Part of a small language model's weights: a variant of Muon for these matrices.
Each number is 50 + 10 x the weight over its row's rms, rounded and kept within 0 to 99. Layers, rows and columns count from 0. The size before them is the row's rms in percent of the matrix's.

# up: layer 7 MLP up, 768x192, rms 0.152, rows 118-149, columns 96-143
# down: layer 7 MLP down (transposed), 768x192, rms 0.171, rows 118-149, columns 96-143
up118 102:60 54 58 56 66 54 54 46 49 58 37 69 39 58 36 52 46 49 39 49 48 29 71 41 48 58 48 61 38 44 71 50 24 63 50 48 52 28 49 51 55 39 58 56 43 54 62 54
down118 103:53 45 53 51 44 62 53 42 40 35 42 51 56 55 46 53 62 62 43 46 59 36 52 55 46 43 47 50 64 55 45 48 61 57 53 47 39 46 53 49 38 64 46 55 57 34 42 58
up119 104:55 55 24 65 39 50 37 49 49 65 38 46 46 44 39 60 44 42 46 58 71 54 44 59 53 52 43 51 25 59 56 53 57 64 48 49 49 74 48 55 58 51 49 46 49 48 48 49
down119 104:43 46 33 70 34 56 44 58 56 60 42 57 65 42 58 46 76 46 69 46 46 54 54 34 42 28 41 53 58 40 61 55 47 54 52 34 41 65 46 41 49 55 54 29 30 56 59 50
up120 089:51 47 40 56 29 54 56 58 51 63 32 36 48 66 46 38 51 60 35 50 34 71 49 65 54 45 66 38 60 43 51 60 46 41 44 65 50 53 55 53 52 43 41 40 54 63 61 69
down120 110:59 40 51 61 58 58 42 57 51 49 54 52 56 41 52 49 46 60 60 31 46 41 49 66 35 61 63 34 67 47 62 41 53 50 37 63 68 72 52 71 60 53 61 28 45 45 43 47
up121 097:45 41 37 50 42 43 56 60 65 41 66 48 61 58 55 46 38 46 38 37 67 51 47 35 67 53 48 40 53 61 51 63 60 62 59 38 41 46 52 54 52 63 49 42 53 48 46 56
down121 104:47 51 29 56 60 34 42 48 47 62 51 41 52 42 51 48 55 51 28 45 55 53 61 53 56 57 60 38 40 51 68 64 60 43 50 55 46 42 51 52 43 53 54 42 54 41 42 44
up122 093:45 51 65 55 35 56 38 41 57 52 42 56 50 68 33 45 46 42 51 62 44 47 29 42 49 57 70 45 46 48 52 55 62 42 66 30 47 63 54 45 37 58 33 24 51 50 57 46
down122 088:56 50 57 41 60 33 39 51 51 62 55 36 45 42 53 47 66 37 57 32 55 44 43 54 49 47 60 51 55 41 47 48 46 52 34 73 51 56 54 49 55 44 62 49 51 67 44 47
up123 099:59 58 44 58 39 66 39 37 38 48 48 69 43 53 45 33 44 53 54 52 44 56 32 46 37 48 53 59 42 59 65 49 34 58 39 59 36 13 40 73 46 48 44 62 56 52 51 59
down123 089:47 47 55 36 51 44 34 40 54 38 48 49 57 40 44 65 64 41 64 55 50 38 69 41 46 53 59 46 43 27 51 56 47 57 46 47 62 37 27 20 39 48 36 56 52 71 62 40
up124 107:49 49 47 53 43 53 39 55 43 50 45 25 36 49 52 65 46 56 63 48 35 53 55 53 74 63 48 76 59 31 43 54 55 44 58 55 53 51 50 37 56 31 42 43 58 59 63 53
down124 099:53 56 44 43 51 32 49 31 52 46 36 35 41 40 65 33 58 70 60 42 53 50 46 40 34 20 35 53 55 53 57 39 32 41 51 58 50 60 63 26 47 64 35 50 59 33 57 51
up125 099:71 55 65 55 42 31 53 52 44 51 55 47 57 56 58 35 45 45 46 45 37 49 37 29 50 36 48 41 61 45 65 68 52 45 52 35 49 62 41 54 53 21 41 44 65 42 50 46
down125 102:50 59 51 37 43 44 52 41 45 52 53 52 50 43 47 45 49 49 66 61 53 48 47 50 52 45 52 55 37 55 57 38 55 36 55 65 40 48 55 33 63 57 30 50 45 43 48 49
up126 097:56 39 58 46 56 65 49 51 50 46 50 54 56 62 56 65 59 59 65 42 63 48 51 58 35 38 52 63 77 51 51 43 63 53 48 52 57 48 39 53 50 44 69 33 56 79 53 50
down126 093:45 37 51 63 38 50 53 58 45 45 46 57 46 60 57 47 36 65 44 53 46 49 46 52 43 62 50 36 47 38 50 44 50 61 64 57 47 49 60 32 29 50 66 57 37 31 48 50
up127 099:54 43 58 47 54 59 45 39 53 56 51 50 50 62 55 52 57 54 28 52 54 40 48 64 62 44 49 43 64 41 58 60 60 49 54 69 32 40 54 44 66 39 43 67 55 52 51 39
down127 101:45 52 67 62 40 32 52 48 53 67 41 50 41 56 53 58 61 70 53 33 50 45 42 50 51 46 38 47 37 62 36 69 54 42 40 60 48 40 45 67 41 60 41 39 24 53 44 51
up128 104:63 39 70 51 50 39 52 46 55 42 62 49 44 44 53 47 58 38 47 38 48 44 51 31 58 53 42 62 55 48 51 56 69 36 63 31 54 64 37 52 35 51 45 59 52 40 41 48
down128 106:51 66 27 45 49 69 62 40 49 47 45 68 50 42 68 53 59 38 34 38 43 55 62 38 48 51 47 52 50 47 62 48 46 43 44 73 60 57 34 58 40 35 38 54 40 61 62 41
up129 099:36 42 61 57 43 48 62 54 42 68 44 35 44 31 41 60 42 50 34 66 49 52 52 57 52 36 51 50 51 51 44 31 41 53 32 54 49 39 42 48 48 54 65 65 39 60 65 59
down129 097:58 75 49 61 68 52 36 37 37 35 53 35 52 38 42 62 48 47 48 42 49 57 49 57 43 38 39 61 44 48 53 53 60 49 52 50 56 59 52 26 59 43 56 51 49 48 62 54
up130 105:52 43 67 50 48 28 43 60 59 50 46 55 24 39 45 52 49 73 36 61 41 40 55 39 32 40 45 47 48 31 49 57 48 57 42 45 57 53 54 52 47 46 37 34 39 59 54 52
down130 101:47 68 50 48 27 53 42 57 52 54 57 47 33 46 50 51 44 40 43 56 48 35 43 53 46 53 42 47 46 50 55 44 52 40 48 63 44 39 59 35 65 45 46 46 46 73 57 60
up131 096:56 41 47 47 41 50 59 48 53 61 64 53 36 43 44 62 43 53 60 59 43 71 63 32 61 49 69 54 57 57 45 44 64 66 51 30 61 32 50 46 46 45 47 57 62 45 44 45
down131 092:54 65 54 58 58 49 59 44 64 42 45 68 61 53 37 55 68 36 25 41 45 41 54 38 45 49 51 61 41 48 72 62 54 45 71 51 41 57 51 43 47 60 59 42 56 58 51 50
up132 105:58 60 61 69 43 51 43 45 68 40 53 33 45 67 59 33 60 51 46 50 40 39 42 37 44 41 49 65 58 56 63 49 42 65 50 54 51 40 59 49 41 42 46 42 48 50 54 41
down132 103:48 30 52 56 57 58 38 58 77 52 26 48 53 43 47 64 61 41 54 43 35 42 54 54 62 58 61 44 66 71 56 66 74 55 56 38 44 54 53 33 39 52 43 46 61 55 33 54
up133 103:43 52 48 55 38 32 64 54 46 44 51 56 34 48 40 46 30 56 36 52 39 42 51 56 68 54 53 46 53 48 26 58 51 41 47 55 64 64 47 49 58 48 38 40 50 55 25 44
down133 100:47 59 49 43 66 40 59 36 70 45 21 50 51 53 48 51 35 51 70 35 53 57 58 63 35 28 56 39 42 39 51 61 65 45 57 39 33 57 50 67 40 47 60 53 35 46 43 43
up134 102:56 48 50 45 49 58 33 35 56 50 51 37 59 47 55 67 37 32 52 57 55 46 48 37 61 62 41 40 31 57 59 39 46 57 35 66 42 38 59 46 43 44 41 55 48 21 42 33
down134 101:50 51 52 46 49 51 73 66 51 56 66 61 50 51 59 49 43 57 49 50 39 38 41 43 45 54 68 47 65 30 38 34 46 43 62 59 50 38 49 47 64 42 37 43 48 61 32 46
up135 105:51 57 61 52 48 45 55 53 44 55 35 58 50 45 49 50 35 40 43 23 43 56 44 57 41 40 57 48 48 45 54 46 44 43 35 50 53 48 64 46 36 36 43 53 45 55 53 35
down135 109:40 65 61 63 46 39 52 49 38 52 49 42 54 44 50 55 37 59 46 35 51 43 60 54 45 39 47 43 48 46 52 48 42 37 26 52 52 49 40 50 55 49 46 48 55 42 32 51
up136 104:40 58 60 40 49 60 58 52 34 52 60 48 51 52 34 61 45 59 45 45 64 49 57 47 39 38 50 72 82 49 62 54 46 41 39 40 47 48 46 49 39 34 48 44 43 46 63 58
down136 095:46 51 59 52 47 55 57 43 77 52 57 41 43 55 47 59 55 50 45 87 53 53 47 56 62 52 66 60 52 47 35 53 51 66 46 60 67 51 51 39 49 64 52 51 68 62 42 57
up137 103:53 18 53 21 34 65 47 53 51 40 39 40 53 51 40 52 48 49 59 56 50 54 43 59 66 36 37 56 35 52 38 59 46 53 46 48 43 69 46 39 70 50 44 48 42 55 44 46
down137 099:62 45 43 69 48 72 42 49 51 54 46 70 58 46 63 51 62 61 63 57 60 57 52 59 47 59 60 33 53 45 48 62 51 41 48 40 65 52 45 66 25 49 56 36 53 55 51 40
up138 100:52 47 42 41 58 57 65 32 70 46 56 32 50 35 62 59 46 67 41 49 54 49 70 53 45 60 55 58 67 60 58 68 56 68 34 47 60 54 48 55 32 39 37 41 41 36 40 67
down138 110:59 44 41 44 32 51 57 47 57 43 51 53 53 41 52 65 52 41 44 38 21 37 42 56 66 41 35 52 46 17 49 66 57 38 48 44 55 52 41 47 65 49 51 55 45 55 48 71
up139 098:42 40 59 44 68 70 56 42 59 45 48 53 54 52 66 38 54 50 52 52 73 55 36 60 54 47 54 37 29 76 43 49 29 27 36 47 60 52 46 63 51 52 50 53 63 46 40 46
down139 110:33 48 31 57 50 59 50 54 58 53 60 39 31 52 46 39 47 66 50 80 39 47 51 50 45 32 57 41 66 48 60 33 51 40 54 60 44 30 52 46 55 44 40 48 52 35 55 45
up140 101:39 53 50 44 38 39 46 63 63 58 51 53 35 46 51 39 52 56 36 42 62 33 44 38 39 48 58 26 42 46 64 39 44 48 42 43 33 64 49 66 66 45 52 45 64 48 67 21
down140 103:57 51 45 53 42 46 47 44 44 59 40 60 51 34 54 59 55 45 49 47 35 43 22 42 52 57 56 34 50 45 36 51 57 55 37 55 48 53 58 28 65 51 46 33 70 67 31 41
up141 100:69 43 73 43 61 42 60 37 65 63 59 59 44 62 33 37 39 50 47 49 54 47 40 48 48 48 57 41 45 43 52 38 44 75 69 40 51 57 43 62 51 45 45 45 53 56 48 43
down141 099:49 68 46 48 32 60 52 35 52 47 44 47 58 55 46 60 54 49 60 38 48 37 65 39 46 51 35 55 63 38 37 44 64 50 38 67 50 54 60 63 50 65 62 52 41 54 48 53
up142 094:51 35 65 50 38 36 47 59 51 63 27 54 46 59 64 48 57 49 39 55 48 48 39 54 53 53 61 38 50 57 40 50 49 26 56 75 63 58 50 54 49 31 51 58 53 51 59 47
down142 082:51 50 56 53 56 43 61 44 65 46 63 53 34 50 61 50 52 62 58 53 52 28 44 60 55 55 58 50 58 52 65 53 52 70 49 48 40 47 57 48 38 60 44 47 49 36 62 52
up143 101:46 55 47 40 59 59 63 71 51 42 59 33 61 57 65 68 40 62 48 41 59 37 32 54 38 30 53 33 65 58 63 43 56 74 53 62 52 43 36 68 60 40 33 54 46 46 54 40
down143 104:39 67 54 43 80 51 35 56 38 44 43 65 32 42 42 64 63 54 47 47 52 50 55 49 35 50 56 46 33 39 64 53 34 47 48 54 54 50 47 47 42 44 61 63 31 47 46 61
up144 088:52 43 38 69 40 57 40 58 55 40 52 29 34 49 51 66 57 43 52 45 51 44 22 42 55 43 63 39 37 45 58 44 50 71 45 54 57 40 52 46 40 37 49 55 61 42 35 48
down144 091:70 67 39 55 61 40 47 61 45 41 52 57 53 66 66 49 52 51 60 41 46 43 70 42 43 50 55 59 59 40 37 56 62 44 80 53 49 44 59 51 58 70 54 57 64 54 77 51
up145 099:59 37 35 45 65 61 45 49 67 51 62 44 38 63 36 46 52 49 61 41 43 51 38 48 69 48 46 44 62 51 40 50 43 27 51 53 56 55 61 44 45 54 54 29 54 27 61 24
down145 106:64 51 43 52 52 49 44 41 36 68 49 67 51 58 53 54 36 33 57 59 41 53 43 29 48 40 27 59 50 67 54 62 40 44 59 46 63 52 40 47 50 59 49 33 45 37 50 46
up146 103:58 52 54 32 45 40 57 44 42 52 60 68 63 45 60 71 43 58 56 46 46 40 40 38 57 46 34 52 47 25 41 50 51 39 31 59 44 39 33 43 56 61 57 67 56 53 41 36
down146 102:60 29 42 55 51 45 74 41 46 63 65 54 70 35 62 45 56 58 57 46 42 24 51 35 49 44 51 31 61 37 56 46 62 40 52 57 31 32 58 43 52 56 57 51 61 46 56 49
up147 102:58 53 51 23 47 46 75 48 50 55 37 29 37 59 41 59 52 32 49 57 50 44 42 25 31 41 55 52 49 41 51 48 41 46 57 52 58 39 28 57 42 55 48 57 42 20 60 36
down147 105:58 39 45 55 67 53 69 42 42 53 44 38 37 47 53 66 59 41 53 60 55 42 46 43 55 50 42 47 54 42 52 36 62 72 84 67 46 50 54 54 50 85 55 46 40 40 53 55
up148 102:46 37 52 50 61 54 47 52 52 63 60 49 38 51 43 57 39 50 47 56 52 63 52 41 36 41 67 44 50 40 53 31 47 51 27 65 42 42 50 43 37 56 56 55 43 53 44 41
down148 112:58 52 65 49 52 66 40 60 54 68 41 60 68 32 56 45 53 67 30 70 52 58 49 48 58 54 49 58 64 49 66 53 38 40 61 46 51 48 47 61 56 51 27 58 60 66 46 33
up149 098:54 49 53 41 47 47 72 58 47 68 55 47 62 57 53 48 44 68 52 49 54 49 58 29 51 43 64 48 44 59 59 67 43 55 38 67 58 43 47 49 44 43 44 37 66 59 54 62
down149 100:54 49 54 54 52 24 57 51 47 36 56 47 45 51 50 42 63 42 53 54 56 49 44 51 61 49 57 39 46 50 51 44 42 50 60 43 51 56 64 42 70 58 50 58 55 34 36 35